From a checkpoint of a small transformer trained on Wikipedia.
Size: 11 layers, width 96, 3 heads of 32, MLP 256 SwiGLU, vocabulary 2048.
Architecture: RMSNorm before each block, rotary positions, no biases in attention or MLP, untied embeddings.
Training: a variant of SOAP for these matrices, 150M tokens, 6520 steps.
Each number is 128 + 32 x the weight over its row's rms, rounded and kept within 0 to 255. Layers, rows and columns count from 0. Numbers have three digits each. The size before them is the row's rms in percent of the matrix's.

# up: layer 2 MLP up, 256x96, rms 0.21, rows 40-159, columns 64-95
# down: layer 2 MLP down (transposed), 256x96, rms 0.198, rows 40-159, columns 64-95
# gate: layer 2 MLP gate, 256x96, rms 0.219, rows 41-160, columns 64-95
up40 105:158096176150163121174108145098136111124101121074130149137163075144120108137080107172078177079201
down40 105:114147161116101137183107140120124114125161158108129102128149111155107185100086104130131121140099
gate41 098:080072114112165161144119114110104087158107120133140133107147071152187165140126106133140138057094
up41 097:139130101162124122118145144143133151173084169176186101124131121104058073065142108099079129151165
down41 097:176129092121166134131116128111186131101138109139093114121151155141065074147131142097138100067140
gate42 091:119188120089131128139080156101142119117108097178154108147135127140139163128104073151103203105123
up42 088:114103098176156129123092140202138115101165128026117166136162066127036114133102143162131083168178
down42 097:100087131099165103096189088149121127112173142166154176135100132160149165124090089135133187133121
gate43 100:131081205103122132171129163114126131153136156151090099160153068121092158156115116147118109127076
up43 113:081172123136112161120126154129151146171128133126097153158060143183183179165182132140099166070132
down43 109:113128089131134152128125120139051068093147145181152108110154079134149100130148145147139090104137
gate44 094:141133111113115144131089201131098109122081140069161157153066113126202117181140137142131129137136
up44 096:171110157098080120130224135131112127115124092159142089109098111156109128070074116076071143050121
down44 098:166074127169112134201131130082152093147094106125066163091154088150125075115140107112147134086115
gate45 103:129134111135120117163168161107109128083183141139142070086144205119154168123090163147114108107130
up45 095:104134163085089163104096131133155156153116182121148121071117106133118144111110169141167117190123
down45 101:183090118158198123153140089177081166160162167193120075153131150108158101083159118164145122132100
gate46 102:102135046116132108134084170110163142125138138093094157180124169143161152110117138125127113038145
up46 103:067109119192121099107110173119154139092151156117114102187144132150192106122149144119093185138192
down46 099:153109089080140138123142098105087099125095131126144103124107126178140131124090125126133135150119
gate47 098:166103169115137088048167133175108150097171129133152089078130151183147167120201151119101124151130
up47 098:158052155139172145092143141141070135142147145121159187095145143150084184180118173155126102168156
down47 099:164187188118104169133148148128187177056126134158057149148168137122121097171181109090156093099169
gate48 099:119197110159108160174164148078118118176106118106148115159114110134117148136132103109165153148120
up48 102:148078151103165156126130064124057156139139100220128106097085133109065092136111107126110101119163
down48 101:103092133150112128071120079079076130108170098145127125135091145153159121090171129184132187123156
gate49 105:149075122120117169123130102100102173120150114169143164109090100106157126145091126137138120088078
up49 098:155167105152141144177135098047120064116144157078122131127111112162140110137143106152116105125052
down49 101:138061169202080130075129099164118166088129139150135150065116100179130089116162089135144148128092
gate50 097:164136097141114125069097178175130141096101057126113153107129154174134173154070116143160177117112
up50 104:136166138099081093143189071159131092167134087115212115145157118130104110141150069169142185173163
down50 104:129089128147080125125132153118117169132096072150078143126085129161173117083139176201095093149128
gate51 096:142104092090095088161080084214169160169149123146095147177075141183138128143062144167113130124096
up51 104:124094105105187073160123171140086105119131118112090147131136082127092132143117113139137121158104
down51 108:155152148113119157132124179134176122126085104079105134166152111144169193162105133171074105094109
gate52 108:122116148104180115138118101117087102168147122078096103104141136149148012168187129153152083149135
up52 104:157151135141103114161115116156082068057124143120092111187140103121148107182145070116185156136188
down52 098:103169133140135127145131142154151169103165090141183155108154152123138146093110087141121169126104
gate53 105:104163090100116117124180126146195088109163136137100131156071141162121138116186138153097101150125
up53 103:143097108126118163154164129087158095062119147147149161126097142118101070184144155078108125127160
down53 097:130031158165130114080097091131091166156095136124185135123174110063131135078114093146178142139090
gate54 099:090128122168127120155150112122130123097139160069134152124102151127156117095073067113091152179103
up54 102:075088092176148135118132124130152119134185172129121108092117195140142146106163077113062111062118
down54 102:087093122146141174121038151153096182143115181152106139159156089072163171189125126157135125085126
gate55 096:141136111114152091117107140125108168138152157108078172154143102165144191108165144133126182141166
up55 092:072096157167090083188131109100141106138150170036116118143157055139127103125117112159163149121120
down55 099:107138150130087167106116090146160090166114132163152152145148072146159104165116056094175103053144
gate56 100:124127127117110156164132138066084130127146191101119113139156143047129116177116092109079131174108
up56 111:144163136112155118127132123153062097119153103154114059116120081169143175184155172098160146147165
down56 103:142022055190128127091145138165140096130146110103133174158133117127092138176128139108155117096132
gate57 097:124145156070058105099077107133096157131164065156139098123122182086125177194176137159181146137158
up57 092:105150145154108097187126198119111127139113080080110139117101084125095094188164137180116169111077
down57 092:119114051154116157099117130168131123143157094127111130146157167127151102184112147131110121116073
gate58 094:141132170177134138132141142179164153162133155104152199142129128164102148119109129137123139092205
up58 099:083119111154111148094108114175166098135081077095129100089124141106123179105101118121126182130115
down58 100:105116161070087080142138122087182069137151170156124061142131114116130106114124102175098094143112
gate59 096:095100139060130148068155087145119126110151131137112087156120142148163078142127098125079127082095
up59 095:134077126179148106172121108117152076118131161137183150072066079130140120142081090135097121155151
down59 094:153175150078111134121128179073112177134131108116151135181169104117137097177152130122170127125109
gate60 101:089149129163130112080050119144164142146194111092135098138141106144148172145130197149173112161106
up60 097:156109160157109120098105124119120143160102126130099063126141119183103146171153149183139144180108
down60 098:092175139113167125154153015146093160131122136071212110126118164162114124126159179114147110119144
gate61 097:157105126174053108151079143143169141170128146173126177132139106123108101166141125146145172153171
up61 099:151099126175103117122031157124092169110063165131128132119109162191129174143145140106165144210090
down61 101:124084142096138114145120075107126149113133144134144119213153122100152097162160154117136137128134
gate62 098:060129173108138108123142154108197112124137109169115076131153125119180112154096208150159178120189
up62 105:144151134117179125127118131144131103134176150098135113145149063109154116099137127128074075175139
down62 106:112121115080140137125123188113167124143124134191129114142167105075112134128150156128121117115150
gate63 098:089086097127139175118105165144119123094110126172133136133146128105144164157076147080109170105134
up63 093:135116153131102108170176083087067114182116109085120101194118116144110076123153137169148108150099
down63 098:130154086145122116146125106142083184111099131091062121150124077123152059128080072162156155070133
gate64 102:186137169138104203108158111132100156169173113160097097145106153150165116090110114129169137176151
up64 094:056152125127096064105120085104148089171139129152105097121095141126062129135143178111125157094092
down64 096:140147178117117134082123128140110100114120139089220176114133064083164094136148076138149121124081
gate65 099:111116142107137098115101129049104108119137068108081162088111079163076150121121124086131101123143
up65 096:109143141137127116141158087124149150176172193163156100149122130165156095111133084122115161127090
down65 090:122104143108143170153128089084173095127099100155128134125158176150069156174181164121161151100173
gate66 102:102174089192185133148123159123125087205170196142141123126159095149091122068118155132158055133122
up66 105:117116096113184166073177112144122105124130182070128128105177145134137146127083144133083080060144
down66 103:163109098106110114111122148103117064143145138127135167129123124110162157116190144143131090115098
gate67 095:068174054064105144143144169154133070087148154153102162080122182136109171123085155102068143136096
up67 103:147143164129153171128103159090138084127114084110130173169168132137147052152110157162163178126129
down67 100:122134153166177091114090115096171174175176089084152126162135066156102100150116106128143111038060
gate68 100:135092110119127113113137116101135144195122189146145184134087082110132114129117147100087152114169
up68 101:148109133120079143148129067147113115071174122114061104145225118094114131090110161119116180108114
down68 107:091084083151125123129112194090193135152096145148177178128121080134107083091200079154103124122153
gate69 088:139094148129077117151140136155087050090116121131123125147105112145096111135090148150050135116111
up69 098:130131151095173150110130100114172178211087134122125115104136084136104092132152103116170106152130
down69 097:108190101133079100143155166153114135131173150137130144099117090142112148157123142133123103092127
gate70 103:112155126116182077073092173115088172109046149176102144149092116132168140175115148122108073144106
up70 101:123106138086125179155096100112151115116129117152134214160134084130124160134152126118154110160200
down70 101:136136084126130115168136154142157075105169094086169072117081111109130119129164076122153105171144
gate71 103:128129130157117091071128165093147111093151122118107067118085124119122070181124118094156145143142
up71 099:153160158130136122094125066122154126122110116086138100083096169133122127152088120060131096089153
down71 100:134080097115100167051144099137136202074109095101107167110095110070123121091129144077091145143148
gate72 094:129119133173136082140081097124108129121140078157135147096094132145125112137148116116144163167088
up72 095:107095107134165014153138087104124107157140103144111145095124139139184110146109136123126133174185
down72 103:146168131138143172170152171118119138134155096073122123165120077097126174117151157188128070147089
gate73 104:135146133129134184127179198118148146103095159114112164141126094137087135095087183123075103136131
up73 102:177106078108145168137092131117148112113106192122133104125076093105156148156135101142143095169132
down73 097:156116173177120150148079143137133134125179121178060115128091174102148125128107126139128142129094
gate74 094:125096130158145140127096124094117065145116075157090130092087100115135081169165134148158152060155
up74 096:093173065137129158135121089137163077126095122139174135105136164136123179158160140202080193121149
down74 093:100124161060116093114142110105137163122114131091144093083136142125191094142111149139129082212146
gate75 105:120142097127090108108148164104143155171124115072146147164070162084120119117128163097117135169122
up75 098:158143169100106075112144176135149166087126134150123077158121132173157156080110090102123093113150
down75 101:126109155122105180122086110155137109171104047206153194066149080111134085110116130143170092198146
gate76 107:094153122137130108148099112129166150184157112233087131151102124146110088144111139103180173090133
up76 108:136114112153143108085166099078146191183043189148157129131112118102071133138138173118165168102172
down76 100:172154105124115163152123152135082145129183100125118135118086164097103111099133160120164123140108
gate77 095:088106144115113105114128097132117148178114115193097154096166152166183046124122097094176159169121
up77 101:153120182176122159115138129183131142113206143099083103136109070150119080084198118093125090135080
down77 099:073161146086154118109089145156159099174163195124127095114158218134110194105114154061127103121134
gate78 101:098158172121100133178141140110143156160142088051149082115154090157155121096070128152127091092136
up78 113:166145155101181127148133125172072108089127126138216155130065171092083148202190140113157091131125
down78 110:131101122143118134150155124092166154159118159150150087192099131111143148133127123140175096095076
gate79 097:106059127106080179174100127110112193139091126101149189141122128173161176090108088135122146129130
up79 100:125138118115118137156168101149125059145067073130109183115119083085172170165207094152140187134129
down79 100:161081146157128135142171135099179069143115143127166151178191157134123161099137147108145127122132
gate80 096:116130087141110136125083138136082117145165163179093137129114121114164090107155074153115124159175
up80 099:175097119095164127185088114077177151131118119097121082101187130165089148145104145107147117060131
down80 096:139179115112167127156171072114175186088159134095164127141067100184164115111126104099131136104146
gate81 096:097156210137124125120084139112137146098111118148078119061069163134090126086154112184129173093157
up81 107:141160081176145168132070096117150083143210113150148139174086114110172177128143130168137137110164
down81 104:152088088121159104069128105193161141130139124171194152140104094126148091121147143116138088158094
gate82 105:130168195127127168119104176130138184188157090128163159122113166137153060148140131134131080091125
up82 105:087139125124099085107180045073136143127122162163135121131098150181119164194160155174208161141142
down82 107:164139189091131138149147109172141091167124069113185089132164108117103126099119164083105189133161
gate83 089:133083078107142100082110149160126105087162126122163149077178169157134117119182149097155100157185
up83 092:202128106085183123140153125064094126161153077156164101135107063077112133094073142170106084064150
down83 094:123126107128119070163173155150123140128155061141114147078068109112105178078068108126165159131131
gate84 099:059127160095096129093120131145197127145113149141116118131113048168088124163154156106098177100115
up84 098:141102092153165170105127140150118092168158118111192191105132048121160171092168100178131068171148
down84 099:171185115116128141107119103166191115116130117144124129123072119097163151112092073140071164183148
gate85 095:086156122156133133087123174150150125129097100043135118117139072143115115131183064180108100109107
up85 096:151097160136123029160087131142107112103108197118071138152162153172162137134071172100179151160176
down85 092:148146083083143138094075154148113148135146101115118125161111110176108149170130164097112109165158
gate86 085:096116127107106140112106148159091101149098154137147197115119122099135061128096099148166142160163
up86 081:111092121126123155105108132166090089113158181083156171124078126121103078127063089143214126140129
down86 093:125087089104129111068085086153065098119120173077125138127158125105125173167100112152159129128126
gate87 092:155216173130160161150173125144155092153137153119149088121119181135147112163150113173179080217133
up87 103:159223103185101138114093144109137115094088167117156151165113129093154201116147126165089123152108
down87 104:112146159176072152146073165149143145087152139107126131147155138120141088155134113147142172145098
gate88 096:140133153127067099133120126163166160103117096162108168143076116074183111169115101162231188140148
up88 100:138125119156072106174165094109106178109154105090096146141091065151127147160090122085154133155154
down88 104:126097085105160133158126111091184118110155150121056149164145087121149128150144160122092124110129
gate89 081:126117179110156089153150089131152193110156136170106136108096162152165105131158161126156167155073
up89 086:172159108147107100113100093142145185163107099104084122070144093112154138188149178093153110152140
down89 094:059133149089181168143200162132185131111163194117113112172124144145161096109110171130137158122125
gate90 104:168137152090115147103145143140111071173167062151129136078119105127057139163114100176089133062131
up90 096:129106067017135115195046117134133088155133131157144199125134093122093125093163098128146122161138
down90 100:121047122134057124159087137102159133092103181159089172146107131116164168166162137128075170171112
gate91 103:138135088072151159083162116088139156110193180125116073141145133162120126164072152076148125142160
up91 108:164108161130101141113125108146133109130092161169130141126194081122125113178111120131161127125120
down91 111:135129088081115176106088134139127154170160144091122139096125135148154168113116094113137138126117
gate92 112:111137142139111147159116150176113118178118157139120136130101101097106139142111118076127077143154
up92 106:171127167116061143116114117122127144146184130123105133119100092127155112123192088115110151109135
down92 104:132121119159114128134154095113131159110170142122105102113174104197165097152151172142104107124167
gate93 100:115067093143094136106159170083150113167137146104138133112117153110108142125090099107178129067133
up93 106:076144120217137089032084163117136098125143191140091111115135145123145131118169127140107108159133
down93 097:147093142133135069163099097088165155152169074087115116102134141120153106096161180095085172162129
gate94 092:117167161150097210149132121152139122157078071077188116082087111195107159092134102123081125173111
up94 098:119131172132173117108111120084140140168119154113145127117178140151146149155127127200174157122114
down94 097:166124129120144152155184068119150146114114129140069072098128101159115162099225083137108133168120
gate95 091:169147163082086131151153155067123093158155103141107145124118088114124188255134059133119122138155
up95 098:122065091135075096153134136107129106164160154111107119176166167175149110157104078113151130151168
down95 099:110117139156154098167132145158051091162151150122127148193122122132133124133106081109180090095177
gate96 104:130131102125175135144081120145167165130153101122145141113134072155142044124121132151201094139121
up96 108:114165104074102094159091133082136148121142182121100132129085104124105109118088121140085125192148
down96 106:122066093119112130124157117174072141115150135154104175143123115087172144147186146112100118140141
gate97 089:180111117128117124167144135110132105093120140101100118070163107091144182113156098104065100182089
up97 094:131144135064072100093139089093163127126125114165122182150110127182128107132113148136082133122147
down97 096:091152119118084091076160122093184125087148073117108180154104100141107144141115109147120148117142
gate98 104:128095103132169100214108119151180159092140124084164201108079109086105069125134142136161155155111
up98 101:105069127161102147124077086156139086101186130152148145100112083136092078124101149143119084087157
down98 100:121146148103091128102135108141093060214110117130133124129150177116110117135156136120091198150146
gate99 099:105151133145100123186137138107088125125131064182148135087184096096096111123110073124165114184090
up99 099:139149090183114190108156231113099135062164147089165117088126149175118126113086149145139147157123
down99 095:146165131144107091151106135186129118119131171095151118085123120100102152123100113112148165119124
gate100 115:123109123157103143099150188100141147158138179102076164136122073120168141076139201146143148160119
up100 111:229120124154209096158111133134116150049166109133119126145143087115094100155040123130138148110101
down100 103:059160111174114161176107131086154168177123155087137108127146155098171177155192144115117177088110
gate101 098:097109105149188061092150117151120182170104109180115086127096143105124154136091127143034070135102
up101 103:160175126127093175106109185163156041110142096149178134101104166151172125092112133189130108124120
down101 105:130083099066160159138102149096101113046176097093153106153123120176147085115093157103164084141174
gate102 096:138167156161079117144199144136070113107141065159077096132164100117125185140136091123150162113122
up102 102:137109122116159061057108144141056151093089148106122122152098109160164086145154143076092086106151
down102 106:160157105040095047123182172097186139101162078094097163177144188088130090178101113132101138163170
gate103 109:139112146144144130087158123111094142113098170139173046124126091139128152100111121142100117155164
up103 099:131097180050154128152094201166097138111092117169070074152159148140128119096154123130127083121077
down103 100:128109109133084197088159103177179120137119120156078103135135113102156058110057134132136121119151
gate104 101:067143165072104185115139202148096112062139152096130159135120166114152149164157102112106173152129
up104 113:116154133136130117184134089120170111161170125172146172109132123110149102147087167167127104086120
down104 105:073180099126116162155157142108124098167175130141134114099142089157158176141126113122116126164138
gate105 103:143078126120102147140120104177159139085060089105065178134125124118143127092166140159180169140158
up105 100:153130128160118134129181082144125155064123099182116104038122127109157104208114126097151147133194
down105 100:164162154126177123084085136092110138144109159114144121207149173184169136145159157125125146167118
gate106 096:155109143119114083084138142097161162097136095187092077147093102099121109066197158112159105107068
up106 094:143124110063065125122141107103135084074124137163174101117115125157148136104124117123139168159118
down106 095:133095154172097116150067116134090126133129169162093206121192139132111103171110136119105060106123
gate107 102:153105175086131121128141132094089197100103121151103115147150127139127086172131114085151204081095
up107 097:077074139098091107140169175147132080077143159118046106101096090106113110128153040100141126155113
down107 100:122122144067164204121153183170166161172138108108117181107139129141124107083135122134119098129121
gate108 098:097160120134130103162150130138149126118112168093161065175135139174118087101077150138114079052132
up108 093:113118071112066122147150105151086087095132089144081173157117137207130060134090077120098147059072
down108 101:142125109153099112166128084124134114107155045152172123166170145163128094064110117085174106103126
gate109 107:104123190115182084127117122074149150112160108121067142100073134171165146117173119105151069052130
up109 107:153151077119116132140118204160092150125128196172138141119124119119064096135103119161089107166081
down109 103:097099106143123120156132118104147120106100122104164129153167179078103139104148153113164179088099
gate110 103:104084076133118134152112199153199128091059139120120148078080129126163149117083123094144170121130
up110 107:100187123179106146142123191169107173069083062158148113077125132183126100096083115075081139158070
down110 106:154168093102126138180098126161115115114085058155125154123142163137081152118109147121137138188117
gate111 101:112183131114113142091157134087141060152130120113126149134145100135101091119173120154184080111068
up111 103:106129087133101070126141107155215145173127140109178128114110127167099180163170112122103167092122
down111 103:174077187108181126107119083118152140096087147127090142082082201166131114093134161102122097169150
gate112 097:115161110094086172212173153091112087175123134145108130150099149135144108105128097102086125173137
up112 099:133110124137133184069084119076121168102119115094131110089118148146141134144117129111162107115175
down112 098:106109118147145117172112154182169093162131197150108127157136127074134092165115118174122138115127
gate113 103:049169082165188160138131129147131158111170105113151083195093145153117104156124152118152184081077
up113 094:093110106151166146129056104130168126108094151067139101154138100096152132105132107155141136119150
down113 096:157036139083188111179115128164195143163136125184135128082127139108128135157109151150139107117132
gate114 110:151131070151173158106149155116109110088108157067073102108087163110144089146063197150123165086100
up114 107:085137142102152119150144180184100149152137131133121173125126143126086154158122174085135080138135
down114 098:168120065137164138088156088093146092074108150136131103118203164089151102180190107077147129111083
gate115 093:140133228140150108131111127172087187176133151134125127112169140111189096116145108121136115071097
up115 093:186084049158133165122142144087112052121201134134168106147125110133117090072146135133111118098105
down115 091:140105112129073103120065158116106090125074106183139199167089119124122144182120084165146115098126
gate116 084:131108089065167120057118085199167131136144091170075147160131172142123135097153162139143110180119
up116 085:124159111081188133139141141152136144125121055115098131169148187162147132122206117128118123207192
down116 091:152120144137118128145130105089099096145078161135157133189137124109145091192102084154093116081120
gate117 091:111093136175138098135193146078096147091122161078147164099085183132156130100107141194124107119144
up117 093:064131192172187085157137126092086115098105086122121112137173134104154101114108148139190109169124
down117 093:153150107123141072129115051104158169122106107125090084081172145116179176122118147200083142119127
gate118 107:158097163091057170111150124121086097127109130188118075141089152155109153090072110133069179115115
up118 098:114151151160140096119107102131117141110095177065143181156076074146154139126093112119166145141165
down118 102:094166103124182121134092138156111134137031149168065103161065108141094136141124129125161120170106
gate119 096:130151124099153158104172101096105127105118113222164097086133139173132069130115145064055210157129
up119 101:148164155048149148207152169146119132123155167117107141107109127140095111139161111088159121137093
down119 098:104131137201142097060141135121109095151083096148056119088180181173108146166129117061158182139195
gate120 101:056093160132110171147146149106111145155082133134109133059126176133076121110089163159141080118085
up120 103:157159153072163114081093087137113110067117132165130140160123142179106144063145113096112108161133
down120 104:162105049129142104140174130144090117193190206098166130112127125121117166142105132122168046172087
gate121 110:138093095114118128076176137098161133201131177134124126133067153193181153131108182107135118113103
up121 101:168095126107145176144123120156132160080097126142190154120170171132122070070104079130117108140087
down121 098:113210119164137167118143122118138082090178136113124150131148137160170150182181092154112169115199
gate122 089:083103121164154179110096130139145077142100159126093159106135119105101128124143180117139128100102
up122 097:169167142118133109132135181101125075171089225118158126148119164125130091079135131074119142170132
down122 098:151039122133158209143156123103135098150083189155167100071132122092106090143072130145100154116082
gate123 099:111132193134114196137114117089152160092168138057112170123088130148111116162173108146119101071139
up123 091:094127123112176124090134102193095089129080212169095164143122156118134144129113105170117175123174
down123 097:127063152105108176136119128109121137137175109120091142130070132098131207131131125099134101148102
gate124 109:132164156100152097164073147138126070191167139161111088092103148102144110115185086140096153172121
up124 101:149097113145145100138152137057125096173122178135081137116121071146121171126081137181138111108098
down124 103:177160195143108077135128096101129162112176118104130115109146134076178146121136130124166151108096
gate125 095:147116113152143196163135165080064121096106159131128102162157130143103154082132072145118154150159
up125 100:114162095078148174148160184085113099116119150116219127164077119112080115133119129191110112153168
down125 095:093128104118154115157099142131158048154184113107148137080165111117145141111113140165160146148220
gate126 109:081176122135145133136180120091193135178086087087103148130164148153148133107123083104094116113125
up126 103:134121108042136109159086114142156120169068149143161108146151068177151151127166133174129136140077
down126 099:080166112145111097176107127085101105133110091174156153130096153135197142122118150099107061059145
gate127 104:116113078123160119183134067095131123138162157115125124112077184085137051146129144118081125201116
up127 106:133120103108191084145149123117072150098165178137098148173144152111136108125113100158073170163091
down127 102:090176130150111146153126106107140131170123119132143158129105179090128112156139147143106100110148
gate128 104:110219164069060176086101208139144158131143125160121116103101186108155134100107147148164139164135
up128 104:101222171143045135120060104112103158113128138184134075141097118153166140138118164126156174113162
down128 098:177128128131139119152080135144136111082116136165132157158129091064090145150170057103104136177149
gate129 101:147130190100135100150130139128202127101091124089128097158130164166132132106134157191134120157099
up129 088:106135151173134154157131133179152180138078166148099126101170173135188162085180162177115118156132
down129 101:119084103103072086088153118117169160141118155159154127158142149150174177138140140104175155152118
gate130 091:151125135115148120109150092071137125113132146178143121129071147076108140079153072151106138130137
up130 094:096098159133041095137122116165149097120139069114082152098128197092075139070135098140115129118067
down130 094:203136130096116135135097186122182076142117173038171110112145136116135161087122165115150142118146
gate131 112:095172084152132113121176136108128136119136132102091160159137117194115131119135170129109165138100
up131 098:160162133156146166179162117118082039157134127122126143182120136156095074169154117126112125160122
down131 098:140161099151090143079092121114123155134076130116145127127106152137136124156177082094150150139177
gate132 090:004113110114108101161145166147090134159148172155116101065077160165150138080158098112155141162131
up132 090:086128120144059058123157118170058192107159125180097100082136077149160169139199040115132206170152
down132 098:138170057169137173138132149114118148197147146131164198175128208111089172088183164147111145080082
gate133 095:124104115146071115174145110059109144097151170183129142121144109080082092138108072098125059155171
up133 091:128151152121110132100137081128125136116166170136083100169162137131156107123101112109149119095083
down133 096:177094152144114082120135064102143137135122092120108099176143133131112083130065132121176088092143
gate134 098:105142158135112159120086081151131081093101186158186097112144073131121108126197103118119123159132
up134 097:149120148149103086148139135143153144092165118092120162133123143072121071181092145142130183099143
down134 095:091141168186134144105135151164194140116089070165114109098102156113177156132144138126065163121183
gate135 100:161137121095112134084116155101125148169174172116087087122193117120147107126138127117152063153089
up135 101:137142080046156124147128108098124091170130102112067120152171089169126099098095082153097103191091
down135 104:113115096102134173115083043116060142141114169129104139077160100144098103141091088146083146140096
gate136 101:120143168071185086126171108140089165079107066159148116085094165158146157122052188107131150139097
up136 106:169112122108196088106176109109125125113136139151129104091101138141081110126083125097123155114176
down136 101:080163160167160122129082113149106117140111159150102113143124096124075126134098093147139149147080
gate137 099:108163139138123105089109114103102093129102134147133113228164091140126094019099114137084106127134
up137 100:110102110188110089097156133179149116148134134070108105158186132110141153076160120119139088119058
down137 102:142158127143128167147120153064102127118093152181111177123141111108105163104175138142098127101127
gate138 104:153095171124137102079105096103085176180160127143065125099132135152158105119121097147108110122099
up138 099:142117165116079136184164151147196141168111082142188166111070126139091087095138159116090163105107
down138 105:140186152135063130166102135142131070188052069076172149121151166115099099147142134087081144173144
gate139 103:096072072078133145095130097101193064133121140120133164104128166120077096100094178176128173091098
up139 097:095095174155124145074112117170104156124096077174139131136115149098124104187108185096170127144141
down139 101:131091100146167072154117140157163167122100103133086140152084174096192142095104127096126108041166
gate140 105:121108155100083088130093187111057177112162154157085152199139125184131158112136103100128181076122
up140 104:136161145148101188174164092161129145185087168121102136120160161139119104093173132131078138093156
down140 102:182098131099136155119122132119093128164089167080096143146097168151161165174195128104063120106149
gate141 104:138151141157114110095126110094111136081112085078133208154122145132137092111136071129130129093073
up141 093:208095146133109113077116094095073187136129100209081130138125123125146136090088103194137155096087
down141 101:070118146120105145112105141193149126189084061162081144030203192173152110126139128111126131116134
gate142 103:058130108093156204128117145148148102106116114076169137081125120091153142114091126091143051153119
up142 103:141090078118148168126122109088185136115189210156108177198180095122081118160121160114132110118117
down142 104:179120122128095159156155140169155166144172114148112136201145152112083107132098129084104126159107
gate143 106:110170091083116087165158165118088132145150096067143133087179116062130128163094156137130141142128
up143 098:083140165127113185141108168155101166110143132120181104104163136146167152133092131092036149159159
down143 093:142095160141127115141126147136145131149194120101138112188075100120176153171126192195192124097181
gate144 106:117115139092156138090124186197115101132097119081131153081079151176115165149127115098157174115171
up144 107:168122121092128130151141158113133116109106196134164133152151122126158148106135133130076155145145
down144 104:072133110159176163186110182178133139173138137125107108090075088207100129146110125071125147071155
gate145 105:109150113122123168130097129134089138081153127206140094141125119109164098095075091169135098137112
up145 101:126140168123158152097111129065138098122097190138199113091186165135160161120153178187091149156149
down145 096:159054114190095107119135127066136157134136101183088154136106110121171109116101099112090098093144
gate146 111:122176122140158086076110113100167141152113149072140133110123136141191127122133108196197136160099
up146 105:126106105091153134136144100163088101190139130173095141167174136105104125127154115146171193149176
down146 099:166175093076100112097144126195132170147071130124141139102138100121118090077092126162069125114073
gate147 096:133083141113170107139184108083137112102133126109107128110129127137135222133167101103104134127109
up147 099:089087139156125132122096155146096131133123131142109141100131075134111142148165047162107089108111
down147 099:113177105118192159118114092168163132099153181137178129124146098125090143145106129124101172113101
gate148 100:111098175152121126110112147170119167161071175068079130090138094171120099187170084072175076110107
up148 102:193157155166108129064136119142091115156088155152134068066120113138141101091134175082162081130087
down148 102:145131128112102095104150151107134139140178087153109114133129124130127150102141153147142112101127
gate149 097:118132138097105118163088201119098115130133135142108110113136094092135128143098146144113113128129
up149 100:117090149123129177084108150195123132174098109139127100127156158136129121143178108108167135104162
down149 101:161139153175175106150151158165110082147109081126141153102146157200137083110117114173137080096116
gate150 096:113159105132123098097160100120194134104149078166078080126126185119136156124091202130118169120087
up150 092:142142158091142179135147190143089139127096141144145202153194083089179091127172119110134064134132
down150 093:130168063157083121085127083143137097114153107160129094187140192127096165197173164123117115165125
gate151 096:089091104118144107103115061116139201140179116168100177132131106148133148222154101076154163166110
up151 097:132214166164125096140148192185094127136076099091123144157134127125143130093109127174120111102086
down151 093:116135127146050114092130108141150121135164123127107096154092171081101120110098130115151097129050
gate152 106:116131141119155168109065187141116163097118070147130157163101154151122096122103191117156154133168
up152 104:168118154205150120099093109167126103129138120120176124146120086130131119174179152116114189090165
down152 102:105090151135228121119062119115146178117152085168140087128119112122124134091111131133131151079084
gate153 108:167076121127105049147125140097205140136093148141140127141128156125146163071135143130125099113116
up153 100:144095171166169123152174090138142114150107135126108131163098137075152112147097131123069194112103
down153 099:111151095121160081135109063137070132139143141122117121136127158084146121084148178138091149121161
gate154 106:129162108222180068126202188118142090076101138108148092142194151112142140118097129142157100155091
up154 103:118124219187098147127093163123157168128169112131111122116161139124096124106143135113108181114129
down154 098:139074090132128131162083095113139184134134076105097160136096123175138092108124168194086127119121
gate155 108:143095138093151096101166148130088140157166108090133138099084114139137179116104179136145181135101
up155 104:061104166146140168116125097217147128202109132131116125116150156089133092121109106071110128157170
down155 103:119113163076124084127109098092087072083166098107147135170109157139113122105110174173136151127156
gate156 099:179146115145139118114187123124138164138129142096138115082108073153136096158138116135180155142089
up156 105:202119121187152125174150162084047117158149108128097187114127136186153129093150115114146090068134
down156 105:128125119176109160140094134083135134161093150153158154160126103090176110116139070157110125127144
gate157 096:137074134143139161133154138071124106125166128157125089109119136160109151108073119151126131108118
up157 099:164095122163137138108154086123113087097090078130125115131136083164119142166141157133156153155146
down157 102:106164108133113160162155105146163131123130171109176181205133184138107082213136101099144076149112
gate158 105:102188169123142139137167177107135149099134166112085131131141085132118113166151083130160071190154
up158 106:067127172098097141131141132124165092098138121089141137158096087161080109125166066224201145195130
down158 104:096098113074099065099124086161137108090088067112165091129093052065164098083149146093111109072118
gate159 094:059125116123165114128096100099161135118077112160171171082172134078085170124120166145101105088120
up159 099:060147079109136108158115139102122139121117114080124158141142108179130178158167081192160090119119
down159 097:146114137096133203130133080075159143140088135173035159150090105164125159110062146112087172149075
gate160 097:137190115147155138123068164142134107139179075122106135121143099137136117084068127193111092123104